Weights of a small transformer language model.
Architecture: LayerNorm before each block, learned positions, biases, tied embeddings.
Each number is 500 + 40 x the weight over its row's rms, rounded and kept within 0 to 999. Layers, rows and columns count from 0. Numbers have three digits each. The size before them is the row's rms in percent of the matrix's.

# layer 2 MLP down (transposed), 640x224, rms 0.0868, rows 312-340, columns 0-111
101:429475420451497467417475545458484528539475511505508512543521465506455523501462462438549516552494492408494386508500450552451483471513488502488523486492481490544428520594515543531466567508535443492469496527538589512542477518533507525406471496500494521565475487489551514498465534487589550498560463504462444494557473564468500414489450462479
097:485444511471516530495505554540510487531501512511462486481434459508536494533411496407497464475517498557547438476506472490506499530397466508489456456514506522528492465480484516485411559481427462445543485483526469489549531471525417500490470532562524507476437534529500572465466470432525456513495525557454518529476536466585510458488523457532
101:488476537457540510486491493515508530504470507495518534578483548466480492581491461525513531577570483440492505539517469590510501558551452488473500511426496538484469486498471495407480500516503529521464528503544493490489502512544513537467529530470487485462542494503435490470488513477507457365505486548530564516495571529577481480451512456473
095:455545474481548550543439444512506438507497561460515507437473528448542467511516569500582589464568478506511522425579483517529553511440512545566529536450469411464555471498486569463490447541465518504506448505463555513429532445550488512434456546449510504490476528467482536568465511468495516496504512514523505532505515409492486460502497574470
087:406506476472498540447498469455493476508461510527555497490533585592563434536478545545495494446530512591497508556540525475475482546476542486523557493525535429456499449461471490476480474503433465536484437536473472526479496499495532499545568484499527499531502494572485438487510479429525513485545500530439523528456491513529452549495465486509
102:515482480481440558464392444483477449510480516429546529535470445456509533504545528580450433506493564568540554525570467464515566457482504547514529501485486505531581541559499489496549539506513500547523464399420544534546571434480509467398467485549500501468577533480526469574449516475487468465449508486481493564500527513560515496427479478541
100:453497533518460542491437424408452529495507458478559484480506510455520416551559511488473589485436474452507522528521461428449476592512516495496426501450508493488444499530448521493487529479539522497541535487506537489499488478535427453511444476432500549512486512487410480506491439489487490502533455415423488484530500461434489436472483431473
101:521500430503521505442499493525484484440517507454598551478486502509559513429492527499437493564476559533572477502485519557442499516552495520584476483551423493462518464548453451536468542498523534496530410455521481524521434465553488568467523412483561503514455525544506511497561527518519553483479512506499469453492559522568448475491452452480
096:424482517440513459574541510517550524523522539497538416470516483517469524517482464491474474563427524541479457514552442588498455529605453469469496432496569444530510526473511494486484489531437479465538444439508563494463535515543525426494548465493500554509452516482564507506521469552486558484451482509417582442530472534579502478513543465547
100:488601577535511519514484477440468441504523478531468541521468425526580454484528482520466551482492541528510500531497463562521483445492520432526466489501547445511491515550499524488483498466486510522493476600548410468563556527531502498543490530447548565527516428504491486539551510462560450540501461516533453433493582494480449453484529501475
091:450590541521429539449480436500497445481519501484510548529507443526523516467495510466535492461484491513467516529443417485535460527576488548474535481466522428537459565504553493500468514432606529541521590559552480513457556471408563539505476482520510491552574500437466509531613465530508453499487530562425524498504534464515425479521573513540
088:549436478491511542413501501508469488433448446435478427529531493499485528465496457529523452516495545480537431523616462526530476538501463531503498520471428468498489467511498550430554477487505467516524398511421486471531531526508532429493514425494528538560463445463508465482435510560546530536482444470443570527619515472399489522504510531449
101:482573530506503459495436511586477500510487522435553575497490531471515482519533508435476484564482492475462543497496433484520476519505477483486556532440484464510499441529470352520442546532499494531572519515513490506586515442551501502539461532514513515546553472556509520575550562452478472497520456534500475460497507485474547539521520537525
088:444504405467539521508489496602523540521483556428478470495520506443479535486451450450532498536580431441471529528544505561490427464496492536464521453469540488563500478476528503469444533475511537511485505401509423444531453513508515522526521545500525492484459543418504582512457543447526499528578358509399456544491558457500519503538543549460
099:550467485561468515515511455482584513430472564516518483516520510574506494452520509519420408532462507490501454541447437460442528491519428491445470541562511480524521503521525522572439512508515495537532537479506521480532462448529438531532582488557508520523479485522499478492507487499451497516509506555428496526481489506518495512431512501570
106:478471451570470515499517443463505474507457471501528516494495500442406521466477462436570393448472482479527468548529492465515566511589508513484436500552514513491431477508476487542524509546525515473486592462467527463532493529513463506485437490502469423468543555480542550485508476500509514505531474445505482532524440441526484431580547464436
103:545508425500473504485521493569529539525507411516476488546467423536503457567471491526534478491546411579555560514524475483441424536518475502445508537624501532539458433519453478502497451484500464458522527502426510520488567474493530561499537443479549498498556502519469467566482492447468429534462441445512559509483515454516493432504555476441
096:492506488444486534515414456488487479515552514489481509458430516522575507502503492477495406513545463465481483547552475497518540480417498490578507486498420532465505604493577485539520484476561487569514496524502566464468454458481537488500465505459576408563509516499447469502455524503408431498524520531446478511479486501517493559576491533504
095:505503445521544476367484512492478477441496493464492516420522527476538448469456508502535517490496570523440477563504557513446491514478469474518513524478415533478481500504513562502514508449432498483466483445546506503512511526466455538500495465480507530546506477425572536501514458603452462510465482479517517510516540586524544444482472485518
094:501550422472483519529549466494471502482516519530482503534477540545467529497515486474490509432459541517524496549568417469509526611480501570414494521510488543530510530525433497532418474566584476503496532453495534558522527445431459503555515412467441493481526542475529437472493520539491522436527581490510521490517478550571530439473517428538
104:507498530459524516483536543519497548494555498455485421518527549519484495477465453452496567523524552541522512498521485469529498489518560564483456488600523438459514517421574412479529463507462490528566520504430511540530464540485504575564550508454459512427469530487423481459519523535479533512548425523493475435481448502501479466480494365559
107:514526450530418449443506542473580545453577475534557498479431541453502526497439486473465462509502529508529519541555477458462491533501512611461520579540498481549516518474508503503512457568465512464477530466567565496499487536462560479465475479506484574512490460467491459483519557599477520429529522502480517462507524491597464487469476497653
101:482468485513569479497490472511538545438534549494534438437458487469515461433537525511450555500454506490537458540440585523483495485514498460427543581507524507495559480511519556518476505479527478453455475450480483443533520476570456464529525476480441487451569520543415523541522473524484516517478435458463470482453443504496481522453517442554
094:503507541488542546514465423552473511516494493505523514514537526497525450429509536571586456469472445516508440507541438501575433460486530533540565537483459475484523462588527535480544582456537609450583479479527516396533483566482437506551485468459527480485565466506495474544540492560478529562546560413487478464500435591537506458558499518487
097:458473487406515502472570482471511517485518505476445472572447491541409444483520428516422469483485433480518504499497509510534481448386494501467511494449518481469477540449465461477477455509471459449467537497563530509464539448450435505527486517561497483483490517492584517460496472585523427560482575516441537519497466477466529456555463529507
099:497501514521455542507506464500478514408487490484536561481530499450553548583585533510496509524533520515494494443500490508492452418461463383502462536513494470431530560558517457516424462476491478541547533475536484451562495538489481493436504580464440544495509531503474485517455500536461421486492560508426562515619481537503468538518552549528
095:488486372470492541464494498502515565535513502514543475533501476497474512539487516526527584579439483465478521547540535508485448508522487593492477521483518490466523530551563493486421441515552517556564520476508504532495552437530520490452555500504492516511516485404477428564486488513534502472481409523495560477510508508479469487464520543595
091:523541455507532469457499435566512543430478499453567499530519488520432515504520509472552449473477556511513559543505500511474518489470433489487518450477450531481508425446546480529522459564492517545485510531521521536477429462488429504505420481461515472560508487388472528456463525530412462472450451451458525478543527510555495412478545510477
101:542487556577499525572492452407498515465469497541421462497439508510465471564495501480523524478555531544475532500432479422528511456504518527465505458513515479483521530488520501379500520473490467430462420496475526542456525420491472558529521542495520489543519590472518512502483518488532488560491502588551479477462503503501487405477546487432
# layer 2 MLP up, 640x224, rms 0.0935, rows 313-341, columns 0-111
080:506513572563485467499519523467510495498473489456518471591423487543490472503509540520517505457442462530505451559457472452478473391502467545458442477516423488528536511481441515456461526463515467578590531446464528550459486531531519472468505486489457417515582559480480475543497438520506465448491530519488568554504561569414462538501449515544
120:484497492516540558497501537502444501421523556488458467544418510452530507417506509484436480492510554573480552528500443447517484509449530429477444514478450452429495490536477587551461532522498439468527491520469457556426529528554488531513549568482455544495553423474475522553493496486449542491533536512486521467488499550503449569486569521596
090:500524495490553526507516508403545492600542519507520424486552558560498550492463476513433515496440518505491465524458482557528549533519516477524469590519509417439435533537478459497577551527482529492484543464438508479521508440443540517508533582478430516511451487440481510483463534519538527447525493508487514506470469438462527537460447551488
076:538493559466547487540555493523526516471456575484533490480494529508537545451503464473529476487464465451540477403487494515587562551450470443461494478503546466484493595445514503572507531535462495506538507513546549460494522459502449485552500502516551510454524549470529561476523509512449443502475480556474435547494477529467524505444463502533
098:430495480503420474554570511486386510484584500563483553476545539456462503434542489513491527420513513448449484450499529499531443463503479517413491480527560518543514399522462459507423482527495492550458479528452511511516494444460532481507461414525541533535587542465498508475520541536515477457558526529503490511512497476525517440555534592447
105:522530524586565488475483479557541525513618491593450486476474498484473517467493462510456509373485548460509541501485547453473598492510476460468484513512535511491452560509478448545516465458434522471543421503524526609557458502543491526538499518502554467449523448458549512525459534480513485519537558503557485522522494543467531471506592501484
108:484496401512457466533511484561466445488458489473478512457451548461469573461501510490476517471455486487506516516545470470537490456513371513473519531522489465510532438515498566486472462455486427523518565444548479515519411514501616539437502519472427497521523525479432517451575488540442464493463433538500539519524459558517490608524499535496
107:434513482464462484415555571478479471444523479510480527459484493518514512498507512534490557489480500533513461510512491552436531530509525488464557562523549513516553539480556612492532516479483501501454514506521462525577480499529447411519588467560458467480540503556482465516471526504491490475500499509549527599581515526513508579494499565517
099:487500548478507492435537491477539556497452568502494504467442502531461464451407538511483462472563471489551463511455536501517408416473474466525530508469547517466493501446468444448417546489563566542458501530484544458551535516480562449535493493521408433553532528482506532486557461578526516527503533512492460480492427541470487455550474433509
080:562432480433508468543496539430469502436623543566499528467448464521512444493467537491508511504501593554512473490468557512470575434507385427429460506593445526527539440532538519493462455510450510542479505483407465547488523539516468485539528514508469446543470490495481456457475546439524506468531443505551426560489497527441509486514514467493
098:484502471448452531473565442420442541482489475532544542454476520459441456547513450474465519477520429595499523505461524541485537464530483527447503539554502515524478520501515469495541512539478540462519414534510466440567532473559519436529413591533480416487479560483459497486531510545514517493476541461470491469466448513504448562557471512460
094:478516483513507471437498453455493560513390478540487513500445506535482474445482534483460493495451490481523524502515494520585489481509448531532545537489462486577512426467425490535415509440519576517484482537484451473480522515522544533530543489505530530519473502447499535554496569517496463574526579471482389476521490439557553546531562405515
093:515431510506484594487455486465508583498516497490525563506538542472452496521491485514478504515481527449419525469452548486387474518501462472466526501526491493566593515491480547491461515538498562550503534479538493624471520512425456572507530460554556486517536517482484495531510539510553467492503522429536478488450490484618425417474495574493
109:483426530536444576487528633453536546376510532472470544501541493516494474494438576546446508492538447490487550430535453544501518513465494517493493467474532558480425514499531455494484457468503548550432488482499504509528532470563413470497552552430519459457442537483474505493579508521526458481519501471487451520492469482456531458526521555510
102:521515555491519485482518524502557512502453537513496431437458458457477440480568586463489479511516498582483508511557481504508544532465561515533480511508561489493459554418482518476452550514429569500425563590451496432562514537588547521504486562518486532453440488517522418543494539437509526475454510493476561498491450450535493540529519469541
097:539461583520510509435480533419488443533534501508526502459562503448523454498496548473475506495503574519518534503429513449487517559499552518490490567462457479463511513457535479456461577485499612536487490525545458524512444518528498483494581542484445516487460481499482499500495514504542507500516509596537432464583474549484456502518498558451
099:453477492451540538483521501483515438486540450562456505488516518534489526579498523574521530492532482424571526466540466508492500447437538466585457539431514472508552541500491560556472491433491438454446422528532507497481541487459464487564481545466484530463472470458499478521441514570492443454499535539506466485435460507506492506482582526577
112:498505520512489495498592472485541512490505483475556573541494491514484512499445499488511496550508426526446486415426449447511470466480543454506509550532499514503449431460480449485473455543547480473536508531572532525504511455512552551485460522517446506600513513522485497447473522509519508440550608432490533471493567472532483493570490479504
106:552540532524525504471558526515539491545554479489466570461454472494487455564504528551492466403498508472484458491532456536454456454536454445453556483483445482468456506521536550478476520480519532538509472521499530481598473450459487479567472464567528533491561434488574492540460555474459448478469523509513506523517451462516501461559539507474
093:548548472550537484463573517491506499452560486428545517514485401528427561451530490524445484543518508492528463493501469461472448534496502487509587508437457494495485488503524503566477395480590399504477510550507574495450480494499526506554470445489527505502526463443541545490510518486487428445466550530472495450518484504514532529465485485529
119:475461538541436534459502483487564498535530457523437494518510474460518521545491510483494511501484507446510470549464455495469521473481513484477473455477491482494505446488496549568460474572465620519500472470505519485470583474493533490491483471451539466551535527526603604483522513453563505444501524505456481436556504463465473461590538519508
109:471457503489568501483480454469510490590565512549464434439501533488477470513574519514495558503462498529465496528478500493537550479491516429493468460477489527514548538547477553477457428471455388514548497473429508547475515450502511528499486509484483540470506512492485540498495492512488591497488537472536534437552517525499507446445459540538
106:449410608518499505464537514557564491397511485462548444519473520489457511446478516542492511519491501491481520476486511448476463434527481535601471520534469528525567430488460472474451442517547461462493494495488450563560558490508515531545528479529499461534511526493583444438457545478476545525520506537529382510472474472450531457468482524515
094:549582511514467475473489504496522516545463479511546507518482527482467523475527535534493506496461546545474479433405458602539498500541462500499516519530530519427457487527476443511565459540506429572448433503535531614472435516531465482514524513529499477536454543521453429472539490517528553500517549472480551558461536464537443472522532525468
094:474463459517440559475535530566501455482500509523524489514558526505426468381500580518531519596513422485456541533495507435531467556540463520525490533473451461478548533518476530507611456510487466490490538514499499507490556510540531506517495504511453537481501491524505491513551507459516412577522551499476450455515524508484522517445469452526
120:474543531456517495567524552434540445541569508417545489494488405455484509451574515506483595497442480507520518515461574531491514443472492442496566523468471466518384518462487479518507459494464488531491500518549491548515484459505463469537548544570520504466496525536596489523512553525521455479536487547547518432536480573551486448519526473501
101:392509510511489486597592481526505485467483513531490482536476515500534494545519487507483546531466494435523458468532491504480460460546520513485528525514483430449550495482467559561502503447470539465593482569541471497501463534564496513590525468528531554473498514521532504528503449542519504552530550556473521526582476540501473581497496516468
088:503494452504550471489535494517491521499562542467507460490418447585485587540477480474489458573502481459474508452513498578507518609473467503526510444564569478451485443451444459555466519415474517513452500517470465510441501468544508520514553500502495526393509513491519460423513513433474535543521500445536531517423465421523439533492511593485
079:484446548466545483517497518488475522471577455509497549444464496463520513551545587477496464556487527465499519468477505460483517524532462505502535501579462570455508432510494496484516481523449437560485460573425520486479502456499441556508422497515472529414449447536519569547470484584514540513473421544494462560520508437441514482521469550453